config.toml
norm = "layernorm"
init = "trunc"
init_std_o = 0.0128
init_std_up = 0.057
init_std_down = 0.00638
lr_head = 0.0066
decay_shape = "sqrt"
train_tokens = 135100000
Each number is 500 + 40 x the weight over its row's rms, rounded and kept within 0 to 999. Layers, rows and columns count from 0. Numbers have three digits each. The size before them is the row's rms in percent of the matrix's.

# up: layer 7 MLP up, 640x160, rms 0.231, rows 147-228, columns 0-79
# down: layer 7 MLP down (transposed), 640x160, rms 0.0675, rows 147-227, columns 0-79
up147 103:512503470586520490513452553458582557523502495442595554525417501471416554554486449491519450412473487495455443496484483454498436557489516504445572490493477491543483523518460484469575462505474466536486424498497530501491509486515452534528473503
down147 106:471510516557517435508598476472496462532542502487549493535493556492502519564553553469517512514410521493473528514432422589512423520519425472479532522524466489485494471475505516537464464465578455533497538455559474451578504524505430555549506474
up148 082:521419579448513489511488484495408510538496484519468455469456517436490537464496547490520447574522511493500500473537487521496450491572520560521521518586487508557487422513474434406470481494440535475444426543567468427500549537468528503439435501
down148 083:527522520512439481458567520515541492478494586523605488491525459478453453491488478541561527414519526468466509551540480480517492555538534491436504516455478528451546487501455592494566490513495451516498454454479451519488487544467536495462582478
up149 089:485421430471381459578419463590467497532445509522418476537459523545491493433516533534438544511513484514540467464557461479552494483507574565481560461509501510497481464458539531464540506461499540460482495489527465453525528524432447479509518479
down149 092:472501530507576430462530521477543487482574534502530487487512475491504484524495537465592483503509478508532480520502573469481539475560582469519510520545530458506528563521490522459444463556545535472418462517425494448414490507524517466488503451
up150 077:504496444564483443503400580541566485486477463505556479498490433517538445488525475522408446488550499516450514529468457514469487584473496470548489570467510470508509431474576510466470502490460464489535477498477569509568539539446480456486600512
down150 081:448469494498534557484608430464522522493501501471461547461486518589500507498460471507582556564432499512497447479503441481567532436493488523438545539500522503474494577459461563573510544473531526511484514529481513498461527468527522541501415461
up151 108:468548526461509472556473514521467556514466450464552487543472468506462492511497504542501490422547469568462574480477471475543561509437520490557526489416562537485457500455539502523514487426493562501536489449577482465559573496505499483437459491
down151 107:482475524532480555468504537457507496510522492522498528476425534522432572460538546464459529518425447468540503534484539529498472559561515517423533491566463520512492485494529468498443522511443519488451516493454491545443391520536446488533458486
up152 101:476494470491468545500520519532487535520466445530477500443483522488443527543460524479530508608544496479527557460450502564502539488503564555423510454532467537560422529521484534439498462486519551514495512522439527471454535498548600459463446463
down152 096:473507467499435469498532457471480468428556522442537465450582544456476481525536476460420430510521458486534491487515514511524470492551438573525488528449394545433498388430531512509494512571456520526474530490564509483511565540566525507500513513
up153 107:541506482527478480522443501524480464461423584522526472544560570557478419497545474497530476525424502545499517450454489526572465479522526478458464552502519408520524484472549506535536555503563504457551387508500507468525478537460474506456512457
down153 102:465466477457514456538552523523512547510558487501416477484458452491498471451503514492526476510538513512469491521479499505448504525485536556583457456500492592508501520539500478380522513469499545579530486573560472519533497490489555477484490454
up154 106:584461453533491482453500471457489493526527451499454516470464478515441560528490473478539475522509570520492501491470444496490507476589564534441504499505512456578512577533529456534465517519593491444402465525545542480532514483494524500466490488
down154 105:433470539472495502548501492594439487462528486474504494542482483520479382534496509433467514488464434474506505516510513559596466508426425478501544523516620506489552500493522546527496554493475471496502548524507524529547474523504494496550485553
up155 088:497494529528519449507494555486536510537470467524570544463464549554509609461502458510504476498475481522503365542551498437453477449489444555491535433420517504506481546492458527540468477469499445512460471494520482587453491477487462573455483443
down155 088:474551510466526510613550531462497562510475498542475513482478503488457486485488551543472522503436607532526487493475532529601482506452513524457430524488465473506544489551494504535490543549521459515505537525542549406460535455509542483475481487
up156 092:531548479532443451445523534528540572491480520504537474546529462386474479510534513527405490486492450534455535394523466437467481467544526512520497464484546523554557551456460536478636513536485485502494459464561508497502466500442484531497516560
down156 091:468433561485503548438490540592487494453563561488448484449497455539509525522503575485499531565473481519504479505510496481474470503521468478494544461534591439500506483484528452503475553483498453460518516487522492431445479501457418375436470529
up157 090:508481531503506496515454465499551511492559466470562495427532474557445450466470502517452511484474499493487485484447519485460520502572515551392555436532519546554436511508447472500557519446481512525536509492458499500539477559512458455482475484
down157 092:543519480471448511512461484502505484491435415511445489562490442473480575533530448547521571517518481505489563536538531572496558488485493523546513450447496439503542457488482563492479483536499513556505514494534474495482473466494448527500504515
up158 098:500503513522444461507524494526498525548483522518539461512510441526473469499440427496498496459486580527533496469500530421436467562446488590451482416440536520454514509496465426571537491483506474522472400539506501543502553471498501536519506476
down158 096:498485587565439569471539448438498437468521568423520608455460572535492484542452446435501533468468490489477578516430522520501522516536468427422518513470520579521552474545494467484505499502542509505477530507586498476500466531511406505491524509
up159 108:536544502472500536522462471480496532517456579528467556492525535485587495504474495487519553498541615482566488474452502499480490476465468496470506465461449463560495520527499447494583512557465529473524501389494498530502568471465491491444398532
down159 106:473501594460440522526542535461499517516565487428503459522535499481551500582441429462459443533500401510439478500523517491531520471500540509509472504505560550473539482488499503470520476459510471522475548622521505472504468495500490463540528455
up160 069:479474560497485547525439441579514511524468446450489524485547586435465487495494502443515505537543517547525455513526518484467441563517478446498475413468539524512525524494585565449523535398522569484512474500557522440449478545488523434439495523
down160 068:460475483555468485447559526542556457512517529466430441468488464452520465514526454500495437458462449513548505513512499644522497527538500445511494514470538511531444498533437461477554467487461493571491510574510462556492516509460540558560550501
up161 107:525441534561483524497489523458525437497485500491502536520518451528493562505504579513462558439446443474510554512442524442570482443518451484528540497460482509564501550511556515531501482487510493471480522537468547511547511473469532455548535512
down161 113:498555435498496453443468459593499538548506502502581462531475513522479454496451459528554519583537557494504411535483485519465510475576462512456468555527483511521481501495435415540500535461475463493541504533477466488447484432501517564492443483
up162 093:561497519512486454573499479439502520568438490480500511474519507529531432565498490563488490501567585554535463495459445508500561508510454461459520515424531519496528478513508463510563545473506467498538492502464585565488464498466493476465543451
down162 087:471507455494532520494547511512476572525497522542504431492525431460578480468471538522463465571456578510476519569498532534518516377511505508542441479583503488492506420533565457485461427501530433548457544526550492538500498509463543572448491532
up163 103:503582500499462519513466438539507517480476493499597417549469493503501489531499524496483460480462505406494476423445495475491488477493467510522463489555464525480505515584579511439572505499481592522517444522521506457504490533486573461486477543
down163 100:498469532487431481472460507540470553501524483537501476501477488473494546499508537508558444474548473431515501504485505431531474558561464412468561460460557577516427515530430456419492502512475518546554509514464502520545477457521534361563538493
up164 106:455507479505455575539513469440496483479442455527523493495501553450414529464530520468443512525557513545512521510481495472506467461425494496410527504486484434502548523477552442510610466426441497568504449474544513512446526441485562448466539503
down164 112:493480547500468472515562523554505544491511551493498483520495473481479500563510483467497527466537520466476579529506489557373516449487497537541527541495589551548483570520508561515450456450498554480488465461566466507530497409519504460540490431
up165 099:509460529466508571552527503545469477502461501608495407538546471542487483509491486486523484476542537431491533516522423504429447541479499509552459488455520453504461546453536473426491506445514519542457549440485501488502570536457516498451485484
down165 103:522464432508460452493531532480533517472490513471501538464491504519524528536467475563452534510520513561496490493488507534536466513578477485474499501537495564504499495558491464581476541548435531422531494548486471482532469476487538558537520520
up166 108:537531426455453524519507496508544490475522463525520539427538503514484478507501473533566489517505492529463536504492534454413516526393387488557507508587455393482507478536535479557512512485461538448500475479451598586457490506450505448445528508
down166 101:490407501533496415489468567516500500489537528446526507517392489532419561499475512465555532538551566480516480524531477535492518510547509539462496545428534554461466468445523525435448506499461520507525570472518536446511468554523519572449515484
up167 097:520473489463506548541518533489515552470544500514460499480504522516489511530480516467535525517457577463473474460572518500446452440406528469479617502496517504589455506459550496566501518480479451514507521520447530602485468510462508475468460449
down167 103:543504515509488460491469540494455528504510514472513503501443446443517524420516531571455483507460485507541530550451501515483575516534492486516366527506443457446518516498420551456487502535544569501514489518539484379460550489528493515513526525
up168 093:427531486472460461527554433464538535496450519496521446496494520551450502527535500490456488547551445471570589581488497521496499554467522489498576465480489469482462488590471512446525532502467419505460471542548506482564527523465523482515501531
down168 091:529484511537525520543393506546545467526530488430484515464519528490461561502504438513478563478532497569485511550486518511423477518501487477535465469444477543448540472543436473485494559588488561561454528470557502477519491505530539531483486520
up169 112:501454523569517490426524501498512467507442486459547444544516490480465475519467455476462450496521445511488494497535496498582560539535550418516519525515545445526439504465497486506533448477470487490524594555485459544439377521443540539500536493
down169 108:461415493352494535519484502545507499542525479544459545492482507520407497406563547536465570493415466538534460509489471552548525488485488498454516500505472536440553537533527495534498495484511498484544437464455539498504500445452481527488451472
up170 103:421513512500494494452590485532493527583493539556552505527496473464495556577462490536482543487463539545498476509496475501469566476466515462515455567452544526529453433428529510484448468423497540494511468515567551472530481528473451436538532386
down170 102:521490423477511475527449446447492466448520466539433517459554542476491477400526489498520508521518500430534505433473497501511484563581484572479535481520483529439559486482479482501486552543500537497514437449480458465452545445584541540412502562
up171 103:473469481496516508566489521537532468503498507484469455494381453545457429515479568510493500476468507504476455573533480507458505475542556497435440537445522541472448492446553513495494483422492563561466526446449521517521533542471487521467507473
down171 101:483436530538493491444529461504507505477453517487462556558549493450538528479507521473495541566594494508525490504510524536488500440524461520569513563502503541571485459492555456470551469451529527493461464514513448446505524491432542481487510523
up172 083:459590453425469489502492437495501463484509491483541545454499477493530426500478487517515527433454519482466469447493506447513455505542453508525523453452448535567521515518566509523457489530467502439552503547523546503529522443443493457500400503
down172 078:518490555513473566579483538532580576533442490495507507529451545555488484486506507472495498487495443450534533521478495561543460454491530503456453453541481540445474462435488437464466435530560498459485457522455486587509472457542537520541546446
up173 099:457505465528453527489469513526578529437526508469551511484485524518490496487503452531457501508511465481475537460556525440468479483495485503436622508488498506541430580501428468549527493468484550504461525490517498521511497468541443539527469450
down173 105:544481477525469488517472535461459464520452532499466552502475444558469519479518530548510520575523581540521493492490555471550563483487490533592444507479527436531479379394482580499524468562528459585551444476507496542497483478512475492538514566
up174 102:542502472481534470517516474539465410525485538529499505531446494481452460438475493406554495501442381496481422478425444552510537487514554540448504532557535473548474493519482555502503476521425502551534533529485531480526572542548421450468517529
down174 103:465557546460572525469500552463614504454501453496472479488487564551482444498476521457493521501524528447492465533546522483494488523458554470468508509531497497538479471481532483519555495494565534541435509571488471541473478483479477500469482471
up175 107:499512476478485468444488487587572522502574528518519485467484479544406443447496535566574527511542578531454463531487507494496412473539451478523506527500535513490599527525515498447549491535450499544513425464462536540525476509484545511465535510
down175 104:512448504497543556512497454477515476563408475512462559559500474485549518583521444517470505489468426483527559486498480507527448511479529581559534460522460497456383494510497521512439487465517563512513516509511491469493489539409445515505505515
up176 119:513406514481482485488448473476602466467508494415514438524511441560554465556439453491540436461480516499453500470555504480552428582504524485529520534449524436519555580467503457504505442523502455492475489506504487510513561516524456497512441536
down176 121:458474517480413507518468438474531473395497455496527504529515547530491546496538447507510456519468530497509525504514480484592475561476492447405514493521489488489565474394535510491541465419520447457481513449511497551504470515512490446523522538
up177 078:546512473547492476506522464527513482498519518511530437434525525545486536508463497484489521523508484488511433428538473473454510409431541434468547478428533507494468503559508604478455492519471519479490471499514480523439479555446389510457522481
down177 074:485476487471417509545553526567489543500470546551486500462515484518447571428489508527525524455524432527442507495476527497510468530472544392539479546543489454417541570494431467512549498479499462468509473550457490448558535522516476468512454540
up178 094:463484476463455534561591532447565476463533532446503473541455503501486487466485512553517532466553572402511440413474542452515437529440503483414592509538405531509466453485565440528540505512543482496535521439507480528525504487553467452454517456
down178 106:547487577488492492483454497512468451522487491519575553470538517497543492516477403458431436559455483540487540577509494513489542518588449599570410457490503455485515502530523531413476476449525498479464439489518552490422563484529528507512518506
up179 095:540408497433449583446504567509502532533493477488479435507493514515486459502486510500505458544393452520559553557512472560551566487482560471466497509433560475561532488535483511527509531523472513501444524545533483495515514505447538521491515527
down179 095:480526456581502499495399551549482503522483560575506554553468520468543491554622494497442438518453471515500541498454462524465485502518427418524473493497519506485473492493476505500508505500504515462445484532559427504540558520524533462509510498
up180 095:472509500470457568546503486505462519452563435478558504501502532488471451440516411475459463508473442422543494512517576528519487496495453504507540429532485523488514538434496549477486444587473544493542475418472545462496501424433509531522503629
down180 093:530489461497543447515422452544476551498509528506437508527558496514557478542465573483545503529485515597477483513469513458452499552491569508458519508561499538466491498524421503499512483463483444568469509528503519462494499623518467482553471418
up181 108:453558503530500515498599477545523568512491438434471451499503472432481557544503530512441538497427438504473492431573505492466508494569552438528493505519533487496563512453481495508446554433511489486494565457525509499517487466547463484463435533
down181 105:529528474464478496515459501520435529452648530478542449505456466489533583502489500503577398461462512450504531504473509461518551525470475452590493516507525462470470446506505513457597474528525537486558543456429489447526492534455538505496518422
up182 091:457528566522530554533447422473498518485605514488468564547485515487474489450484536493549552481517503543492487502484489461468571498519478460423519502503437545531455568480481471535523487463512483536519554484542538466543482549568502452483495523
down182 092:490577514437458444536530518560565501510429432575533529454571480515544464532520522541471409512452479495476484541506446490470496468540512575522500550441517548482479506576510371504473491537525485487537517588527459471449495510546462495495471511
up183 086:495402512493536432524610609540527486486525522481513480618491482524488408492604468455469472580542471513451482466475513511522470518496527496518490485496450529458490474489502483602496505539507467498515491461468464531574435506482509461487542586
down183 092:526545433489563557426470398422482499484499441497492520377517558531501546481440541553490528437481498475561486475449494440546495489509515525456518489483539517542537547426510447425506515443512550525519475507547525500433516483567465583488487513
up184 110:545477593484483471409470473490460465468542560547567410554560448491473484519503500466507511508565488557527500479482471522394500461468455486610487499423534512539436497545544490529545508529462464437557451514522481476522450507496398485431520561
down184 116:522507383526505507573509496454483509533440479534499546465425531496507540473486443554556528491489538499494530461506472470547525562513513520453528456555484470401484524451478432460539480478493516563430472437505510505463538421497537542492503449
up185 104:517529473492528541480506531491529486551518565549473505511504474512494483473425472535495513505471452581502462493498491538405565497438495516455540507473444497505515572475540533523424533465486454476487522444450527486405502444516468514505538482
down185 098:506445545545488475500475529535443506470457419523525517465485584503590480501558529456539505430451517404523460514520506507511476503557510422469458531487597471469525450521509474501521495558576514471529455537475445472537541446533441428498495508
up186 100:546509493462446504457552479461567488495472489511583462469523572440466485520448489485532435495466449519497496487480451503549438527482504523532537454554507431553432498566470513536510518453476454466532520532548551540526571418490523538464474511
down186 091:424507500531486471518488549532496539503516481493550454573503445476546465479514476584480539533458585492522488553504523516451475551539572479445462549481407525493615506468512529546495469586540525435458501466483398558528472533550474494535492485
up187 108:525495495420444469487494533500438495473514491531516442498505472508491507458519490480518593475483510511562568378488488527509526508586475467494566519462471536497513433475456461576436420499475499459455529516500524516530560575539490474521426488
down187 101:486478491565422482469493547473443480465485500483510504531518532482484550602505515492474495475481520577498482483443468527392448358512463499487479510519545500458614614505492457505517544469509560491520519573526478493470444514522494471606552484
up188 093:509540589464495569548403525507567566512481503456475455466485507577467514478578523479529544540499458527515482420589458470469545521512511436469437517514478526458506496478552456455510504484412538493458446482538465508484541477523443479551535485
down188 093:468474435461492463506618410504430512518517447489509536540469424469476548528469523494478514489453422474507492550419529554529481537518484543540604516496476471490432523470491530516451524501524482508494557524462518511554486483499565546503480455
up189 100:597505429498474504506557513457519461475518455523519503418480474516548532486509494462519460502571544508496469472563466527500545462557503499478603514538555476526536551573464530479472546576479523468479475452490516471529547534548540471512449482
down189 098:424452509522431510532512492510435532489518510526538455504544512382511496439520547494504522517480423491484543425441591464480523545438517543549453495507469472459518480492522491478470497549484532568545496496558474508505457513497501495526511577
up190 092:483543523549453492496459496538612428413560515455549465527530517490558479482489490421502553535536407548422485516508483537497509449546537508465463488464491513538548489506527537529483555492511444524485528503595436589513526493521492435452461491
down190 096:507467471445536501484522533448507595513478458492491481545511568519553484473464492476556417468471490598474503512585525512469482505494540473481482477504446463498561555589471457552473510510447395554476475485525467619511472415498490448493470497
up191 079:510508512527471431537555507515553499469480412403541472474459470595532494433519421509505505591470473494484529468547521517481548522487507524527503511555488560496517552537453511515567484461528514412455471492446576505501457447479483527446536449
down191 077:516453483475445569553454510494446585545547541478514444468499453450417486480509548438493560519556548479460548528522428522475512514475591523436461536496498516540451522497509524464550471477499491529512516509498475525489536519498579416517474451
up192 090:625539520505531474439488502503457479478444521459529500474526512566547449569506461413493513482416514471553415502547518502484590504498480484558513517484399512488485539544537552457493498467497497512463544492560512514451547556461488538519526501
down192 087:477532555452483472501471485482514465546506562469534489545521533489447463416538467490518499499537530509506505480494458512501485481538484436505531501470542439471471528462547506425486524491555441457517526462483544466595451492554529448539463584
up193 105:388496570505484544586581552498524509439454522550501481408536465471473485510546486513501471465531493461523479477497541482592487467484528450473416557522528522506478505568536481522473498396520488539478460554510534493544540570503485530499458506
down193 102:446526474450532556495462469497454481540536418454535420548466531468528470463494559472465476465472537589519575537487499501484589464541464485457527478476433517479430539499594493472602499524469523404508525502492509513456526507536503502493549542
up194 103:545529419509461535510520524480497544449521527551507444623529475532519463519557540522522560535491449553487580559471560514537469403429519463490541534521478424508542523509549465557465525535403458464476503439436491450503457556496474467557476434
down194 108:473465497537510549552470523496489459533558501547485513446508529411499524463523423483517498472492552519478462441522503416552480592510467489507460497535485476562495409532582531426504546500513475427581499530514541573514516545556554509496469552
up195 106:583497486489445454513518443462521523462508536606448506528516474476551471507465480529489413567471456473427519570495494517474517467511481538468474567485447512521522438480587556468471502426553531496460520572479504486520554456518506521453467500
down195 106:447504503539466530504516576512485454490572489461566484526461484526462527504521502511531582553496566473512464494475550488509475521470553487516528508524533457522431527507451495483567502601472488489557519446461461512467484458507529467541534488
up196 110:543570495447504517510481539525484456475533478483509475557461587556502492522514468515481493449439482501535522506455521476512460433473603471427544492513556504507498553512515539567530521547428529480550527503561503517523502464452481580493499499
down196 098:527448567525490481473507533497577485460493487432506559430450489513483529520545463497488482517484487485467504482544542481531567486521493433532533507454480496575407428432518508549469522538457413472478498457474492490542487552604492423424599494
up197 083:494469470434484532500531459587485493511532517482548544584427442477464485485518526530447487516518585533503570481501509488555572477477468555545532465456457519472500534525540524526443503556462479474454546530419456450457470456537555477489443508
down197 082:504437454526428522469510528436483485460529533520479508456467476552530512502507463458545514444510441488496449508522594488483547528549513454528549487528480531514549469553477406514490546495479406483472508514481544452533540523534508537468490429
up198 087:517510505539474534441520484439503495445471529495518510464522457493514513517570503508540520484441478510465443624479531436464492452605499442473542566450521532470459457531527554491473534475528539530554521436527396530548453528499528519504486538
down198 091:462472516411537551555493526507541463478513520502538567439503506446548512470504499554528519415515479450563534497476443450529530475480513564491515498499438493425489560605432519502475525414483494445468534457496496461495477482493552528470549463
up199 097:613496510532469482573384488433467477542503513426551501476488480511508465487475490515530543520494531523528483529497456524525555451549520516431519498567503490477504529531497486411545459496521533480523478468437562408556472518452520478495596494
down199 101:460472504515525553518554489533506563431471501495461467485474447517623565507518476511495479508499447441497469560471508434462467535486499506489501423436526510544493481489559568549506515500532517486515527552517459529447464517542464502480427470
up200 103:499510528466473492457451467517434542528562471505556502469505535478482514542471519480490521442453486513512495428414469481499579552467518520488428576452490547467487497482547429468475506457548480513504482530551493488472466531516454589449496512
down200 099:448444386498534506486494490501415573582501434512490513461531481509513502488500520507501505524492494457542474547536537507546493505544519497437498584520451470525420530455522476458526543516576493508492544424469489451495550556510464502525544511
up201 097:486489518489494397471518470470555522516506570485451521538498522573510491490457490568497479539467498505450570521560460515481409582531540574484582504504508469519494525532440522456467498500481474459519571499503537511508449490537577552438553467
down201 090:491560505505463545485436471525542484543422453526505536532557449465465487515494494448494452476493406490565507436514475529486565472517453492509415455517520491463547491488486435558499550543475553574519490539532468501497515541494450517538459521
up202 080:538438435559528464531508507452452585552467478516514474482448464475588442524527480537526432528529505491468411441443488509506478630471549464503486539532497438480436512538557542515509499496469523531503492543462510466560519503547477459496550502
down202 088:522515513439456522474459481557525406462514562462493499489513525474417530477475553397502586480489523499539593497482501533513561451499478506453529510503537603480499477470505447491473565515477519507540473460509499543500427535466481543502426472
up203 113:467598483490469473540485574479479619538493523519511485475471505462504530476514460550451530581479514472497574505479543466549397457557553499532498490533480522489527583521518451513442526499562461536493482426569508460482438512481449491537481588
down203 123:524441544484515565506541433568559453492467486511494477580531473515519521500430510469532471442569463512547426527525499545483550486478519498454508529495491505496446420486481532523568423518460538548519481568477514595531493503474555477428512372
up204 098:612565480523521486540498448498569492492483472498456452469463499513491471603550536406513523547485497542469458481526454517523503494482614524498493500459494487495451521505442497468529557550531508515502460481494509505520444457552464485469440503
down204 097:432536521566545518583399508473467486453525504498563517542501539478606428479524576491502545589465452498466518490499487483536567484507459514475551483466508445456487480520543455515503430534540501545520517473534517487515589515537498483537540471
up205 084:530437493529471543488553461587490505465458521475486446508473492493534494552486498546513486543528490476493600385500519484492491486568484449512498532505526451505548526536435523555479533506488451512497533456525530480473478530559528431554517497
down205 083:443472481483511498485445544522512492493546457502492528477484519518537471450526407507499530495454406588497526554506500515497497468456505465482496515506530522479451506499470537508516492507494491476476524545547500580535474501485485563462478532
up206 091:509513509537495533488507460510505434429535490541527465518499453455560477539534567490477539482502448511459469571510538478502504523543442491507501469478462467421540464572562515542518488512469489512510478479503481461438519454543414430537544459
down206 096:461482471491489508538528476504487510513479519420486513518475562577540533405459437519494526520484531483557526424505454537519476503520507476514539530595513512559446496468447510450486452475492448460460531519530501575601491502488588531501429506
up207 070:457498505459475511489489471560532548476492497423571548505476524505470505511533487600505564537493459504527467534495457495508533503531504533500474451480441477513442472563483542498461499511558498465480523514501508455464551495471458532542456483
down207 067:396484561513507473457434541485527472416473474472444506556424544580505499511479566442527500548482516439550540524480509519472445531532536503491484512467531559521479510472488539478498503477522487513442490440455516521492494481495506432555533468
up208 089:438498472507507546470532511520550567513488483490533500517439466522544447531568476540578528392513452444457441548506595510482532461562536496500587495435492510464473549464569469444464500523475523519445449465504532552496459499489549522470554539
down208 093:512516498488500527499514494472460509465487469507471458506509545451497419387571486440496517445446555453532523471512475485564459451512546563474481451544481497506563608580424506593562511547541471457490502464537525494497494473505492587568493471
up209 123:486416490456500449609461549444565525514550532441435472495535475587559432501518434507506540525520473499495519502436522544588484524430509491451566549511476503513504471457482512458554483478504527554483556475469499449494453518378415512501508437
down209 125:467484488526429417583509591505496473487519548363526508460524433502508482504510531496547563426460514525491495505542475501516498444507502448494517613442595523532486524466401537509604494495525483464538527477525515438508506524472462492473486512
up210 087:468544525526595485498562498487502493467507536484472463524497546471460510472461490525552535516550460483538504514376529513506501519497510487489447519506447419522517504464527496460549478443542539499533565571499522488500520418492521530531418535
down210 086:473524483503552513447447545557463484539408493514519451539522467449453548453573487544474506591478572464474510502589480484513449483554484487477487439497467539478559508505492528485496516503434514416447500467508486535494562518533483436444550493
up211 096:496504586453531518495526548503472494567455515521504532472545448488573486453486426434500502461460464565547476580574443549501471549493468514521553449495470493517496546494479536546405424455456556488505486577521503531429499501550490561518482427
down211 091:563460494505451482415503504552514475516493549495507527517502537457469473475422546532494480496463535462569524419543543443457517430480453496618503577491481511557512412465442494519502482522575498504501529511521429502523458474513509545489492588
up212 092:531510467532486472532476511539474498449519507458415543473471541627470492496478486526491502507474479526516448475548454507512453527376524492395474476507511565543487462477515491565504425491491525448492471546585492503524453501556480530542486522
down212 090:533462487529516505494512452499521552546459457497509538437510516505477562514490486430500534538526474475498505556505501460458519502515433510615557488416465506544514509532488461590496561475413414469498462477476514539479525483621570524479477427
up213 122:548518553475447447503480544509536555549489502436477462453470481492461411518448510509445524547568456492502455550471514460523580390501510495544511551507550481537492498490453535542554501546538504470528565457542493482540531579542504463415449532
down213 121:517471472482513556555506518478471514429457480558512476509501557576506569530439500472489520483542565481506592449565506552496484438531520508420519497502525481535482471450521478527431547429402518479503447562534428571494497496546498449473500524
up214 105:444513473456502550489400411520494557465575475471483534499443455513535494466544492457519476514517489569429467561554526469545469543477430470491504471544467476490497548500501592540425497535551517505529478435526516482500445497485471534538489547
down214 109:490492480508510519482563588488517472555436521549503499409556559499471544523489517564531471518496499497539457491442456459470520475539515495510523531495527525529446480517497396464545478477460525492473550581514489579467518462522502509516488456
up215 082:488525523440490566541516484484503558462516464470429504510452524493440511482456514431476497482529437465549480488529524445462447419501536483559543473528498488479523489522526494467499490530546462478402519507525503518483545475484539480477598604
down215 084:462340530561450527458499540433472515584513557523477490438501514495405500525490464518486503503526474562477482517517407556491493491524485497491519519501501495540452499517525543525494507465470490557486531462388467466520486461519563548496521484
up216 115:512456560476478523505456451506455492543479460513502496490499552493479496509392494496445433496568464497490502491471470513556529470579468528413426497556562518576462445483428473459587540467491481544538395517538517522561489555555485614447482548
down216 110:518503471482490495564517467468493468524459491499465472539478491502505492622528434552496421459495545543472473503495461480480496551591489456490563512553467507458411459504379501465432467568488491519473492446476479602510467548520582482412476482
up217 088:517475502450503563426487450442558422448481456466481462518462509499508463433496472521538488533559464518438478526525544537525517537501547533523442481516522509551479507412431523562435491547494477535475506542476575526527506593463528555485543479
down217 089:484511508507497519472547478486459506528521487493483499475494480456487503570526525399473451499501515470460499470528528495468535554501473453491500506490496535484501438451515441585519506458452535536488488518428599488552443537556504503465507443
up218 090:504520490546477467547573495497548541476469504453477514484570509503589452516579479518499491565603493478533454487501423501518537444516500530491501511556475437467530489535457444533515516473480515550504450468477502506536529565530531528435488457
down218 089:516555556459495472490545504479438504510592513416544399548505493439542469521454456502514568575541455536504572532508561480515494487515560499452490549511495551509479492488470493471450528593533521485517527502533486538507509476505539497462481586
up219 102:544504454515534540508535487446516492486413497459569516520430507450518453486545524516545502508469499476404510458477565406486492559469516495529504504508517548487465563512531477561533531500481499549478468482481435527502470550535473473491563503
down219 099:485474487569507479464505450558505496497532540541454526464476479514442568531466522512513465544499510412502554520467540473517482474482499543525544526459521501436483554550501517422566436454462514563561449506560527494478491492556423507413472506
up220 080:529482455531509501514499526441417497420503528499471527490480500486528489486518544475445524509534525536490440470470596475487468517518461503478571465503554520579476476603515494520484552494456498544451460547512460560558432498476490526508490522
down220 074:499512533565543534492446449480571488527523528396538558513496493524489560449503533484591494493481510457516529549497537394516489520492464491453503530490429453494484502431478531539535559578551514459527572559525538455410642523496509426477520533
up221 119:499429531475389489607523471499514497526589478479549583568519457521484498485553559473507490411511511587496485516523475430507484519519434506409466509518407486507483551425533534549562444489472494485520465522455485538471522525536473488485578569
down221 113:481558458554478474434442487514499498539544475461502487506453511537505560478453455489407495514521434502579571492540464531479439584481549495504513471471423536485489451448440504497549519549492527470536501466451467488461516530507517490485506448
up222 101:505505564451515448440457535466487510456502428510531490408500526516489520464545513437528493459438493484528497470487413496508548518520497496526440532457583473499376446514493455490530509464481566444541501534492481550505519520470489561546509510
down222 109:531428484566485525503509512473503516514500478502496378535504501524517460525561496525408458472574485505501547569523576486480487491542510468498538491546483474548508480506444511544567547479483511482470514420409482571475497496539505479486603496
up223 093:519559510462477507535542539530553534493590474522509475419423428514517491524499488508456513498455506558436512444570557559468481466498554493423497432464506518459440494502504491487484550510514509521507475496453458474353446560541498434426471507
down223 093:486490477449428491544476469420463511515547410507512447509504493412478565545528502555524500431520587437527457512495497503461478514427533519557471482514533511460573489466480472529558487509520454507494494528561537533569487418419533513526505488
up224 106:533417484509471547509428529493509476473512560471492497482519512503448539479498471467510506463550560521496505423540466436523401487474477488498580480560565503469496493458469463555470533480501500576483499517483525467526500483521323526465531537
down224 127:517527551492503410460542513479479573482477440539539544489524493512574477489507511502526415520464498501484516527444507482438509498498538493541466515422432496542490517501501570458525492526490503473499533552455528515490506479475626513555518498
up225 092:531513523498539595502506519538528581447506430522482438480520447521490499544463447521441497431463456467498486508544467477478549541449531513539506420493534518520486484477542453452520453485550406527498491515461499532474483541448435511499472553
down225 083:477455506511503499508462497532541530561502568459496470453536620401481520449546511611526475522465483524550496533469512563506496495468574602558436502473484535485527507502401530473487485482539594450490486467522580578465506495473522516502493539
up226 100:480498495434547510500548539440438484495540536497537496480452481534551533477507479490438509535499464425485564511560530522444541480483480539507546552532430548470531531462516499548479515537493497471484494407434492494512475514511461491499539536
down226 105:508461539514509491481519485488547467547408480382473501473498461492449531540546579493569550423507534532462492488511492474530471531493540443490464477455550493512512527477559507459550519471504477460524494565499478509501536492525541504514474433
up227 100:487527511489503485512522523498537566509495596526543505499541530558515469465498437471477518587464448487442456479519498510492456492546444549458497494544505510510462521543508449560472490503553466473538530468427461517472529476509536502556492478
down227 097:522502421495470514565513390511520462472514463483532537497513462510464528460491534525586499434478557519511482556466488468487447533508550505477468537531513472474527550508490552468599407550430502553471471521481473458509509528507464487453521519
up228 110:491495535459494490525534520511481484538481497489545410493527485521412494511512478549475419573517481483572501485463491393559523495460532553462505478458456523478507541499579486543485458494449496453572540487454471509530534590524547442467475567